Weights of a small transformer language model: 8103 steps.
Each number is 500 + 25 x the weight over the matrix's rms, rounded and kept within 0 to 999. Layers, rows and columns count from 0. Numbers have three digits each.

# v: layer 3 attention value, 576x576, rms 0.0601, rows 32-127, columns 448-479
# o: layer 3 attention output (transposed), 576x576, rms 0.218, rows 32-127, columns 448-479
# q: layer 3 attention query, 576x576, rms 0.0572, rows 64-147, columns 448-479
# k: layer 3 attention key, 576x576, rms 0.0579, rows 64-147, columns 448-479
v32:491503464527485474507482501472503516449516485492495477484534502517510488500498481493511494519492
o32:488479507507504512498541467515478493540519510497462502502462499485465500502535513494491482510500
v33:508511493451489481501520455523529474520483502491498532526484487504507502495507465507491528508507
o33:496497511515512548495522477511501498529504469489495490486501487494515501515542531521496499447485
v34:477520477490516523510458486497507495511539459497483501536466512529477506549499487477533466489484
o34:505454502521486519472527525484487506517452494533510499478496508520515495483531507467503478471473
v35:503495520509479529460493526486509520482516474491485512513497523473501541498516454458474511494497
o35:472513532521531480517484474506521529465502542496517530469510474527516530509514531499521518542489
v36:530517476501475501548525531506548509479500503507532504540493503470489535469491491545500505497537
o36:534502504533488514475546476497479488518478485476485497490565498484492457490495505469476515489504
v37:525513496489488489491507509559506511498529515498523541511493481507482560469509472516491497513494
o37:508519513517464482501480500495473512479523519487504465501471479470531517498494521532474486527479
v38:501499503490496520492507514480515512514502509484516508468507523486494472520525495465478501467484
o38:500492502505498503538508506454503490497510510515523501501525478499485505492483521543498508490512
v39:548477477480518503517498511547525529470485509496556505501500490484505491507472474517522469512500
o39:513488517545526503506545511516486516530500504489469500522501467479539519482519509468472571506517
v40:513502512496544535502486484477516485452495517507500494534503511478477540490473508497524526529516
o40:505501495485489488500481507492486494510530492500505502512510511521473496496479463485477499502497
v41:481489498482568528521504457509486515494514512492484482527518475499508458523491503491472478509486
o41:494506473505533533483501450485513511557519530513523494495524493557518531542493483510523495466499
v42:548517505499511496531506534511490497464516566521470480550450521531469462469515491512486512476490
o42:470497497492483516493508523489513489499497492493501531479506502493475477502538509500484490505505
v43:512473502554513475498523496501482527471504514519515496512484457508487471504503484531496500483456
o43:510490515495470500548502515514493500498498513516538501501500501506563544514468518502505504476527
v44:510495505530487511522502521543533473478475494519500497502541506512517496475508527501517474517549
o44:507520527499529497495492472490476547491515524521446484470506515523508523493498489493482504475490
v45:502549503506504515469486482497517487487491526513516481519492488492477522514499533452517497475502
o45:482504515489505476513501469478522492503506499506491528513514509462492480504505480486485526499487
v46:524471529505505496501517541522481470525503522492521527508485495492476488514531483485491504528521
o46:486484507493521517508492505472516500494477454523493512508515544506511536530517485522495511502490
v47:520524487475493468493458523483481484507478499488497483495504540515537460504487521495491535535461
o47:503519489482488522495522485495510504466502495483521495508518479500479529500542485488512479480524
v48:485512454517456462494493492517531566470521460541496493508534481503461490490473546507502515547536
o48:487520495509536510524515497508442496496480441486515487487501511500444454489488487488548505479529
v49:487513497492480480516512504496526502537495495496509459523516450500508535516494503459545457543519
o49:514465491466501484500512466488503501533479486548454503493529516487510514512491478517480554500497
v50:485508523495539493496493506493465500529470495483469540532515475501499522477462458490487513528487
o50:491529477542491501509541504509469494501477492500505489475514476511488500505515510525519487502477
v51:506512494500536488474518488512480515522502477483500507488506492506527548539476462479495472473482
o51:520485496501478559538526504487511514496507525527488512517509483484542498515496487506504522515464
v52:465516522450504508484487512527527492487522504462490492524556503517508507481481509492515475467539
o52:512479521502525490476462504519495513520497504530470493458458491519511458509543523486499521503531
v53:522484540509520488505470532498491491485465517465495524484490514498537530490500488494496487504521
o53:521523466491508510483538508496493503530479518532522498521488485505496490514499497474510500491497
v54:532488514508481528514493528533491514486542491509526548489494473513487489481516490480491483501482
o54:515503513488533489528479506478553495505478480522445482493514504483509556511463541496491497542472
v55:521482521496511540481480491506487532488490486496498547498489474493520492502521506497481512499516
o55:494537488505491518491508498484507459508508509515479504506519508473513506456504500525500524539487
v56:490493537527525497497443505521485543532503470481462509486509449527440521457461495502512530470518
o56:487538516518523479496505465505493472483474485499501516479499537500461513531492490540507528489456
v57:503510498487500521496463498471481507510503475498470537516511547537473519481511505508504508480470
o57:495510521502489487490507481517462517520434514531536508553495475479521473497547499516524454506511
v58:529499500483492520491485475484508507522483478513477488502494482551506506507497480448515504483521
o58:469529515529492498493530517495534523500509498499497474506500502489502500506487499500507491472483
v59:562533490530486492503512520509534501460494489499502446455516502533503497486505509530497531465493
o59:495501505531509482491492503495462524487529504497518517507466535477506487496533490487513460500506
v60:496508487536485504476512520493522485534499499510513491513483498469500482489472459517495516461517
o60:499493503510508521526501501488478451489476506534488550480499529468476518453471457508503531472505
v61:484504512510475520466476491475494481495481540441522498492486505520533479489503512499516511472497
o61:530550504448495482486498471494468511472541505500490523518520508475484503507524478500495467514490
v62:493472479496469503482478527517512495528506472493504485456489493465516481524518490442500525492472
o62:527476484452500514503525516480484518464515497527475507471489499488521510511514495509475491507499
v63:511486478512485501479484506498510510499523515500472511469561515504544529482497539500473501491478
o63:532504497505482506545540491517534489484480494501493521500474513506483477525528505522520455493505
q64:483504509486513473499502504508495458480538509535488513456501435492470529476509517498496521528479
k64:495481502507486510517499522518503482521479502520495478503507509507554532527485481482495501521526
q65:494498500515490496474517454472507492495488502560476496477495487474495515494504504493504490491530
k65:469494506521500495487496520477500497501495523510489516508504509498443486492527497521509507515529
q66:501524497495513499514468496535498513506524501456506465536464532511499476458511451494479510514487
k66:526510501484463492526542475524496490513537484511476491468475462495535506497514499497505498488483
q67:480521512521509478493512501477490458470516559525514528494512471489476506474509500500487472504497
k67:505496472515511453520504497485475480503491470526511479520517515511497501507511506485507496510511
q68:509499543489485542474509521509470515522518518552467514498515460485477491504510483499475498513522
k68:472503508508483498483482520496507530481489504482488512519503499491501473491516493496479498510508
q69:518510469458509504514506475505475537524472481493513522478502518500503487508508505482520496462518
k69:489479520546540511507498483482505497522516494465520526519526515490462475509479478502514492462511
q70:480534523488470475495519517446488506502522516501488523502508462514506515475513474492495507524525
k70:511459469489496510500496478520486469458465497505530488475485489532514501482483491480506490500508
q71:515472514488508508559506513486481484499477483519523525511478506499523466481499491523451488512509
k71:454492537542493571469473504481501481488519517458488459497483494489505507525522553526546478492511
q72:500509469477503470458510507537525517514464498487488504476517512498508464521514499522490528522510
k72:510522500507482475544492501476474492493492488527515451516493467539496510451495491496530537498466
q73:481484533561524484520462521486503492529525495496504504535501501526545482486487493469497497526507
k73:484525517496535520501565540541487517509501461522496506496505486514529521504534518498521504494470
q74:479475509548447488526478519513528516488502494498494493492509500488492521544488540474513475495520
k74:493500517489491465501494521501470513445457500533526511530491489529492514504492486494506520515498
q75:510529518491507473519497515452499500530505511508499493518495517495537512475486497466507483524484
k75:535561478488480472492481538526481492532485498564497505499553533523558485464492452508524531514468
q76:566507520507493475520500503515538494484534462491469518489520451481490505512505474487547499549499
k76:489513508480513469475475517483477473479485499476521485478518459450498502506515512500494503472476
q77:509451486479492512511489499488458497506481449485484540480519522507481478499534454472541529508479
k77:481535483484481491511516495542492520512537509513458487521498476541497529496493567487509509525493
q78:499445512508468493512476494502476495482514488481484497482461489481478464521500540465510497475468
k78:535479457512523496524518443482496511479491487549521525508519480530527486525486503549488486508516
q79:484514498532494501528521492486513487528499486458510483494481464496507522506521450526477489468490
k79:515485490507517487482490464504517475497499535537496540499467503473468470474511529466504529499479
q80:522483521517494468497487476502526506497451479514471495493540483506514485468503513468505489510470
k80:492511494487529492507503506512524483497480450513487511497534455533487459506485498502473510515503
q81:481483500522482521502534543516482477490457539483512481520517504550517505490487545510509502494455
k81:507470514497505477471496489486548485532510498512485501526504479484573494529485463512532487486478
q82:517543501456483514515485525452504502484516510497493477511515492501535475482508482485525466517487
k82:496481511492540495542521515501517518497483518483495520482514499494528525494468497500513527482516
q83:513472453515509509483473481478522511506489525514488489510558482467495475440503498530532497507467
k83:479493501490518482506463501528496480493481546512500521500479484486529526501490523487491508526519
q84:517488466504543476461494449449489516552533514492521531483527518491462510501501487454503526491438
k84:488518507475479502540482522529486504479504493509510452530469476497510470494481506505518498509539
q85:457514488515522510526508515530512479478488499482536499497501503463503484504548486510485437526513
k85:469462524504509503495484466480491509494507519509466491498479508493467525525472507508506509502491
q86:509508492494504502476467506500507479442532480486493490469522458496481499490472496546494505525527
k86:497545479484519493461518502504526511529483540478514442502492489487527482512529514497529471475490
q87:490512516515490559495512506474524515522471500483478550498494506506512515518491531490462503513530
k87:516528479465518480490513540512492542511526498492490457470532489482518486461482476524523496478462
q88:522496506529503491490491510514502455462535537459505506504443480500510538496476493539531525481530
k88:508481493491521461509543472514499507522490488530479470527558506498523464512507485522477484498461
q89:491508516459493501533484473451451503514530475502521494520526530517512509494496464542490469446501
k89:499461482509532514529537515513534493522502503520491470498494462509475502451497548478495505526508
q90:507527513513542474489500438497500523470533479463468524489487533523496505515509499504537495456479
k90:507484490513500536508500512518504483536544496505506503489477503482521503490518508512494488529532
q91:535510491516484446475494505484489489502493480513524522488535540498509503497475546496501504482507
k91:454479485470474511489464532455488519522498498521502510510499493476537476469529495521465511507490
q92:504514504479483513498494484527518527534441478499520499435494483520497498513510515502477490490475
k92:522528490520527496494495524505541530429507516536512514507508503512502507473499515507508527510485
q93:471492482484489515495512541508526498491524496526498479472531473478506519503503518510550531500495
k93:508477521520518506531510502523464519492497490491512527505505491487498493455498489495497502521503
q94:502468484491546477502499541522496523511531486507488482497514523520509484537536484512523477467478
k94:509501496516481525508505484508499512497517506447502495470536527465508473521491488486503499501482
q95:490478502556516468530506554497522480519527506491514515495473501488539537482479464517500537503501
k95:519509503461508532497480464467501483476538533502481517495506499485525474496518499488504525479500
q96:511518525486537484513515495479535485497541473465522541496488469488503497483511484459515489485491
k96:510512513477492540489499501521490529499482466495517491509544479480479551531510489511488521527548
q97:541509520501517501519491534516500515504537517478499509509467469475542444482502482500532494510454
k97:528528480491514519460481415524515517480519517486495504506480486508511501521551474469503499502548
q98:465497553467498465503480505503515498504510516479547470504471489516507492499500521557499506489456
k98:481476477486517504483527529480508528480503490521478464516465506499516492509443524473511517502496
q99:504512516507483515504486504507454507496507494500469517496517492542474481490515483510525493473472
k99:471505532474518504536505503496509519469513526490500529486475497481513517522491488482457498504489
q100:501489466542477501528507496509487513484483520534540533506513472497469503488485503540515492530476
k100:477488499524520460487483494486528522504499469515507457460524488487551486490514502488490501496497
q101:509506508503514477494483477501485480479554519490470558475482466527518501496495472532482501528485
k101:488546516453481543534493477517501494509474526476489499513517474454524491519509476524528502488507
q102:545459504545457489479519521500506476494470472485496488505473561527462514496489542483450500527507
k102:474505496464487477517480502521471519517525487496473490467507500515496496519502460536527517522497
q103:490538501479501491497525503488517484491501467489478491475485501507485480516508455490507510512531
k103:503478482487526486528475542471473509507521512500501476476509525495509477479476494517501514491491
q104:508488489473469511496484522509501508514488502507505540515540482499484518517509517505463520485514
k104:509464481489490496497509495510485468513528481468504433489506511506475490497491467493518484485501
q105:482470472479534476529507507486459495471520506502515516477488474502511498479504518500528472508508
k105:485492492497524510437491494531496487544538500509521501502521510523496519532488567520556514495511
q106:474524517508521505522516490469490506498533512515497490480511532546488489494493533512499495522507
k106:501524501480436474497502527517489481486515541468540485493481542509545530493514488488493494517499
q107:549535495524496545503498476517522480498457501475474495550480498463544519509552543455495503534499
k107:477472525527531502478522476518509502500543511495478524471476517476457546518499521523510488511537
q108:491478495472462514495456515507507500497541502470497507503504521461479521496489508492504516483497
k108:491544507501515470539490432493505506511463520482518515491514464487508494496521505497499484533514
q109:532527492510489496494447550507519479496473499487493456506496502504523513520529497535518531515489
k109:490462458539494479496499493498488501499518495491542487479487565469511500511495530495523500479519
q110:521528474469474532544457496481529518501514496489444491485483508487490489507475537489485515506537
k110:546510507518529494512496506492492471466484483512511496506515511507483496495504480508499485503503
q111:511505503466471481509487484501477539522489508485496481491501497487460503489511450523469554501482
k111:497481466484499518476518477518494519514527457515501560466485518500504489504502467518507499507497
q112:499488546496521523518461510502477478490530519431529521500455528502542505522470483536493508467477
k112:480523484500504529477505489526517481478526493487507513519478508476467495501493493535515501524461
q113:501501541480476531450513469504481513497516499477521451510478508468492521504477479476496491487540
k113:482500475510514507535494514470473484503491524491470514504505464520491523469521497497492515548516
q114:536537514459474501467512484500492546497459495499527514489514476514546505515515501522489493477510
k114:474496487507523517522486533514492482493499483493489505493469517504484479485472486543479501496490
q115:500487511477512489525498458492486481457526552540454488499473469519525520502501511496516485512489
k115:504515528494505486467489532478485508525547460502492509479488487450510492487485487484475517483506
q116:500471519488464493484495511475481488504524538500495463492545488533463487508512515498507472478503
k116:485525516494499505494495475485519490516526484499560512475495494469503530477517512484475493511540
q117:503494535483522520512507510546493484505467471513494506515497527520530507533492499514528546511491
k117:522452513536515457483462509443475454475539503506469495505466460506514511509511510478492490516487
q118:488520482487546506499464505534454491513531471513507512509496489491478464500513516515454513520544
k118:499539535488495520476523528489522493483476486491509501481528499480486513478539512468528530523477
q119:467487535494497554528503504546491485523485523532491500492464460521495522524517498495519505505491
k119:517495463521467482506509484488517489494498465517502478484496478493494516530490502519473467484493
q120:508500505491491508505509508464512528495490513537473504481520514469493525509485504481533475528538
k120:535511484516475508492515496561444506512471476505458463495464520514519473499501469513491529476484
q121:467500480494471505493491479533486513466502522489513526524503525443515480507549438510497497458506
k121:499508508484495501508537483538494515526493502509459498500479537526474480513493493501474512521514
q122:510498507500445485484501492508453527476529535495518498519513480492489488470513512534484502489531
k122:477493494485509518515489490493494539474494483461494508518496528528513494524498487495513445495505
q123:504508505468505498505569497489510519527481492482547465517538490492473497484493493515518505479546
k123:467520487495445490481488497517485497508510519496548507491468493529494481497501512532497497483482
q124:508526492520484487501505485519513547494506458494476489498493490495475499475489529486474528507457
k124:535494513421526493490494443495547469502524501508456540499509497517528525477507471489488505515505
q125:529509483477522501520522500457500480551497512486517512529476504495507508470461522507494487506495
k125:508498477485493463483517469553475507466479554511498494460484463503540490516548471498491503517473
q126:504459480520485513503502466535452525525517474470522527534484492510514502473543504473541518508501
k126:501492486477511484489487483448516492493484461507448488472475482491478520516498508485529503508503
q127:467480490494485496503508513507474472453499447482498471507483517542492539508508496498502488531517
k127:524485518518498517521509530502542493534527512502485538500482522491482483518481501496508495468515
v64:493522510503518498520515496482522536490486471495497489504464510467571496470440491509520492536500
o64:497492517515447474509517488519510499475483462547460493502558532480491488470467498450495519503532
v65:485510506512481455499498499491512497521554566509531537477493491515461486520504463511506494454534
o65:514494464504483527507479533557532489493455530523513492507485484492519519475485546492508506522521
v66:491472520484519486496485523527494497493497472523511533537489497495489525491519474506490520480481
o66:532517493438492554500489490477538471530505500489517456510504506485524512458521551527480527478518
v67:477491479524484519473473459476502504524449506465529481479469506517519472473534519510481529481470
o67:504511464438501471523550504499450557509532527536493520490527519476517496488543474497536497489516
v68:524501554505519483477493540469518506515512495495465464509516510500522505484478506547533434527510
o68:462500502533493456486497480466544480496535502482541480456514502518495483494509523482495445491461
v69:522517526496517515516509541505483491523468472503503471493530498527483494485506513492508481491480
o69:458465500490492514506482484510515504460550484457465495491482556514494472501522483511473476486461
v70:512512490467525477444533497527508519495493514482539449492498516529559476502508488481473481476469
o70:489513500508470472498500500486551498478492487530490492482508510479511502515490502470494493477479
v71:497480502533513507509491510507580500515477489457513492510458515517493503488492469524482533516494
o71:475517526505507526529485503501551517442537442551498543498487520500492515457530519513519530488509
v72:461506525513494477497517520459474513482507505485455463492477531481476519493505508480510489508472
o72:547497478550484454519530479520504484479509492553478469531543484518486489486521522484536500514472
v73:499516488471498510512491474543530495513479502469492534494498515495480470518499527523481521488471
o73:467506556510500498486499527483506508435527449489487493540490479486504501528473465538500543531516
v74:538484522515545518492500496510498511483534492513511481547445503500529540479511499513511513484500
o74:536456461519540477508463540461479509489536463537513470495494552494510457517480467502514499477497
v75:480478521517496463461494495478505478457498515575514485475488488509488499519526508477496515512472
o75:513497490468472493482498539496486523485496471439519507510509472510512500488467497515465491521477
v76:469483504502530529521502471487539539506475479438442473516493501496470482502510474486472498502483
o76:499526464514483502500468506501484487477497508429508519509514501493497523487490472485508556482501
v77:490515537473492513525482497496463506490489525478511474524522462480532526544476495511479496471493
o77:514489539564476508535463539507506468527483483500504496489515475525529517480474519457537502534503
v78:532524496496509510471525456494527527501511485533529500497538503496481500488539503471482552526494
o78:543473517509499484469503481509508483489511502488481505497552530491480498500453500468499508445489
v79:541543506510489489550492492530454488534493473485489495492478452527532501448493522483499507510503
o79:501495533491519484493480477488508497520520541497520462510504521463532478500529501525420494501473
v80:489497473525479486510537498511511528510492486494478504512519534508515489538532474475519503491502
o80:546489515511535506501490523491517503506531529467485493502495486498461461505463465493472502462482
v81:512505523489532527468508505497508470509553502511506451511515559480534511540549475483494473508486
o81:545525482493508482500493503486476498513451491468513515515489499492478532470485511510548518491552
v82:474529485501487459500501476567479506493500496497490491528444479535484515509481496509474512480472
o82:506546493505557465538506495492494507473508510528531517498499506538507485489510468512520465492524
v83:480481498485490448486559527472479520523491495472507511479509525506493501480511508477499501509515
o83:494500471469499510491491510521511474479529466485521521533457475510533515497461494469520475458479
v84:511518470477515505488525472542528531496532489512482511497468500529551488524464535524499539504500
o84:473512509490499488500475501477493481525534470527473517475501480449509514496468504470497481512473
v85:485503485515516525514511521521505483527507462491499489450503484501482508485509537493529472453437
o85:536536548510500491512506514510511495498526506513536510489510472500547464519502509501547459471545
v86:551465480487542486463539479510522496525479478492529496485524485497535530528474494536513488492522
o86:448518478491500450454502488488466475499536531459515527491504508520490501526512476503532497513502
v87:503523506483501543460490496494537505459460465453476543507497522479551485517483504485485504469517
o87:526464453513485485500487507528506528505554476529541498518530476450511502490550484494478471502506
v88:510509466536487502458490481497501526531488481479498464502506499486525473498491505484499526503508
o88:487515472507480486496464445492487521533481487448474509468496503456506539533549503493472489520483
v89:536474500498484525546522477517509501454482498490486489506515501538579502497496484496490465466542
o89:499485482463546530526493489487489551496501519537469498489502479520493508493525518471461470502487
v90:515504522553524494487501461494536470507496481473514501503493516487410499538500490459501502469511
o90:463483521502469496492548540514474496537486513497509519495546534534484514503527479457485519463471
v91:470466456525474505516548471496502494469476483507511547468498484494493482505482476541502531511505
o91:522441530523499509547492515483480526498510494538485544486464527452491507487515479484507490484537
v92:492537495484566497486483514505525501512505555509485491528493502474504512485496456543507481498505
o92:485486516529501489504532423505527510516469515503504479494462491478503514493504495551502511507515
v93:522509528516552459500499476498500480487513513507519504525540498476491489517543529503490499489508
o93:512458496510492480513516510512503475495492490521520477512489497485486518495485510480502510466485
v94:462515505468517511477490494533477502510532505508509510526491543484500523527503452507511493488461
o94:488494483473528509527501531483526499511489468491501459477504484526488497468495511504528512454518
v95:459524470535494481438498451544517469453508503478513460529503513485526492487502483482492465520496
o95:512482483530484513447522477454523533497467517468530477472552514534496539585446524495528576464493
v96:495492490514480466535486465519493523455523494497487513504500503484496510531482515503467526455507
o96:551531531504470519490491537522507489510534520482490467483484495502532487515485488535521536514504
v97:505492481468514525504459486471494519510503475502486519499492492472528468500497490552502465479495
o97:522474495535507539458545489507513448495561509535481442490466497502512491494513493476517440513519
v98:488481494499482532540511485459466515523503479496525487494497519500532500537496524521508470533518
o98:474470489533480547547490497512499502481488486515460515473497456473481518507534521504478494525528
v99:537501455500513539446505482477497475492516480495503474536478492537506455489499504519491490493512
o99:504536478491502496516491490467480541458509524527471514501524494491528491498487486492475538538533
v100:502466512484498484523494501465547515529477475484465487510475494479517523533459517460533477501557
o100:463509507496512495541480487492505474459517551492505511481533479522465509489527497501517526521513
v101:497547472493494515528485496492496521544478471496509520518497498484493503507498537503484469515500
o101:537509460491569508502466486445517499482516522513457469497477451523531495513505480522493511458474
v102:521502516508469537490491498577497533520472532528524482476492514495524537508517482562486530503476
o102:445480491516507492552511476544530494475508484517500439480493501486478455510502456493473478451456
v103:490524500495524570453492511537488513483514507501520472493533484500543498487493481522495556540457
o103:519496509512460472523500468529524437504531491495471464535471524490474494527506446537511519452502
v104:512507478505506488508521522511494537511503507502502485527512519507498481486518487483530501462512
o104:467530506529508490512495489509529485523507539503484452521501527513420519505499503540497518460502
v105:482508459527508485510439509495511507453509518509483528488482546509484504477502455480532514512496
o105:544510483510437495513487501556484554526455519485481476456493511436518519506491445524566507493470
v106:493507516547528501541520533515450489479537543520497493489509473527567506505488501515494505507520
o106:505508476474478524496472509504516449496537477467499522497472441465486461476504454530481515527529
v107:503510523545482479505468491532466531478520516511522521465518470514455490494526467482522494522530
o107:508521494495502511508504499471476510498482449520470483489510531493506475485515525528485521517478
v108:530487476468454544460526528496527498510489500511518475496509463497547522489482489531496462486461
o108:502482506506439465505523484531486529528476546546526529472472542512528470508484486538461479500507
v109:483508461529474542520503493472509496525471517505495523489494529495458495479482520498485482480480
o109:505508473498502497507508475451529433517516537547495498488495538495491509491513542466466482504522
v110:534494494437508532488513475525561491555487513448531444550487490484494489478493548540509430476471
o110:454499491479483498462475491466486528494494517523542523517522496459500489513504463519517504487503
v111:477475530499537507495516496519519488526451474494516508504510493490492509452490520468496529496522
o111:472508500473496479478456524521496485526480493505529519491496547496474489490538476501475509475502
v112:497516470473531536507465496465511519485533516493511530457492445540507456495449528505488489467500
o112:508489505504513539492469458490502518535484545476528524480495501491433532517511527485476549482511
v113:508452486520516481489477431493492519480487510483499482506515454499501510492489514496515492543484
o113:489506459476505478471485537507505482487570523483517505495517509530522485519497480465514537516529
v114:507489504497450537490486523532463482464489530470502478532484516506547489512493464522482528474501
o114:526536526501494468523488530526475492487457482447506493464440488493491496510525483525464483448501
v115:485475513480492508486475539523496520514508511507505481492524499522527503445462476491487501445496
o115:501536475527536526491513489499475529523486468490502522507484471501507487455489515517469497520466
v116:492497525468470464510494494491505529491507494486516495483549516509462543524491476525519506485440
o116:542482497541525516502533514484521501532488495524498535518513481475509528493460518509559499488494
v117:467506490506507501479516508533489546484519520503496492503492504507469467494462519505535505504494
o117:513507501500516487501513498520489514514548484465514527420501479504459498494550515479543527509535
v118:510536444534472466495522504564488523539472552508502516527510494484404521504493449517479504510475
o118:487510475493507492443509474484498539498480488471517540528501512530521497496456464491507502507513
v119:485533513513491484492505540505545474493503505525508512522554493491490512448493542496514499501522
o119:510555482533510479521526542554460556464540474524474504524492538496493466530520478483524467511446
v120:522487495497494480512493457501475457488506493534475501530507474516448496515523472498477499465505
o120:506466468515503487505498502481497479503499499502507482509474502479476525479507520501513508487514
v121:489510517526506537513504539478506503489529506454508543513493497465479488524528470527498492486504
o121:501528446515525475477513472510516544531510494517541515481489525467521485499494490453480537490503
v122:486498517483483520487527501494500556448517499465513501497510539510562476477540498451507468490490
o122:540541441542545484520510510526503535458487492469519476513456509476481535497488485515506485514462
v123:495514476518505477509486531504475524540478531475523498504483512488527494490515532503499507478499
o123:543516552528499464460531513506468516455485506461506473500454497509535511489465508515539493512485
v124:493498506495547463518491542500496509522489476475501547472484467524468474497523513502489495492477
o124:530537520458470504444490489481541499496485500535487528453487483496508500465516479470499525507491
v125:537477500526485489462495473525471488485516504501495529500491484531476492504475531492477521506505
o125:477497535518517528492467484467524503506477473498484554514506482466520496518512546479546488465528
v126:526493502519502492512479483458512519528478531456528531523526467475498525506451494495523509489471
o126:501487528512521530507488511510488532511463478481526479508460475502504460520482532489485471519522
v127:490496457493518482512526483492507513502502464473499470500515479474478531504525517488493519509518
o127:453514463478483511481503514506509523523457472453564512492504487471539513492500552488536527510531
q128:514498537542505467494475513481519490466472471525527539551438495482482515487515473475484521480526
k128:520524514500536510488493502498491486488498516479532469486527478520528487506501523515465508505530
q129:487537533493505462545517489459494522515501521530518501506505510480497500507468496486539495506502
k129:491501493498494509517482511484513504480523502481523487504527482465533471496515493510496493524489
q130:531487497524487487512492529490513526490494483511532502518450507491513501496502517493489508503499
k130:524511536492523567471501521502509512509491486504532525502510538499542475529505466487493515498498
q131:497503495475515501523533502497449484501510546467485449511515462499494498516471532524519435477451
k131:468523498501465482535506517516512487518486487521487510504495532526510500476497518476516483504485
q132:539499497456496494482512513530483524502512509533493494471497521494493500503502510569536491492508
k132:533519465513520446520487489522540473500496484476504491552495488502550509471516567512488502511520
q133:523500514503473488485445550527515482498515502511546529510501516478491481531471510519515534475536
k133:541489473532510538493531478462532500490529538481494491510475518458453544506502510533479511493516
q134:504473496528473535526483511502503502473489506499530520525494478488498526497502497497504506470506
k134:479499488487488504481528464471519484469492511453506448544483510460508509536487530528506502538551
q135:528480475499525461514477486538500501463503524472538492465544488542502513502466483467514483513484
k135:525527534498497501529501523486483480558470505518468533501469502510478471495534457480476508506504
q136:487473502456502514501459526512472497452505522524534469534459442488534501483477460477465534508506
k136:489496500506497502487489543513486496454529456476467521462476482544499509520508538483507467505527
q137:505516512507486478462539506541492534486512466468492518456489548501506478480508512488456491518506
k137:531468487504476484515481450480475464528500526516483500521525540495539506550500486482473552496444
q138:491504532480509469527557502517538536527489501464484507482504506452529502477481462496537461485460
k138:494472484454468537510488478453493491488519520540505479518487486486466529508515547512482553568558
q139:521518517500505553482516515499492511473501470466514495490483491489509508487518470497473520476544
k139:468454501482471528501489484504525496504519486489508501523504488493474523479460584479485493510541
q140:554453519472472491496470474504505504483468499482535453522564459478519490542472456441498530501440
k140:514431458522460507475532509497509506508499485479515513467527493502544484521500504524460487513525
q141:532504535518485540504474475530496558539497513488504490544542502499433530483494487490505483499532
k141:522488459459498506547504528506490541459549510517482517484500504483484479536479476452575459521527
q142:504486488529541503502516494502480535527500466515486475508498515495475485456524515455467460513456
k142:570488487506472504492459528502496497499520512528508459499496489509479483544487466508489470523491
q143:529499497492460513500462568543465488501486527515516506432518478484494487517443491459485462529497
k143:531477511481488488538509479459534513513467492532478478563481527521498512428521510507547504483472
q144:505467532428499504494485538488493466494515528521468503475530468496490525526514457479502486530507
k144:509507505457536523510520484518510524455510484524467492524500496559500519453478531506515511522498
q145:473507525551509503553496505479507544523529537499492489497495470463481476482510522474458503515497
k145:522518529490465508472470497461536485483522484522483498537511504480510523483459459509560494464482
q146:498498508541475478501525519523507493510496524480532489539501483521525522481536522527458536491460
k146:457556494502521460493458516515515512504487511504461537465425486469436483523451498482504475505453
q147:514479545518504487474494515478513524516441501535503511506459523485454496486511498484487487505481
k147:510508535545526531532508477495493548506484457497481528540475478505492457561513502488502464463495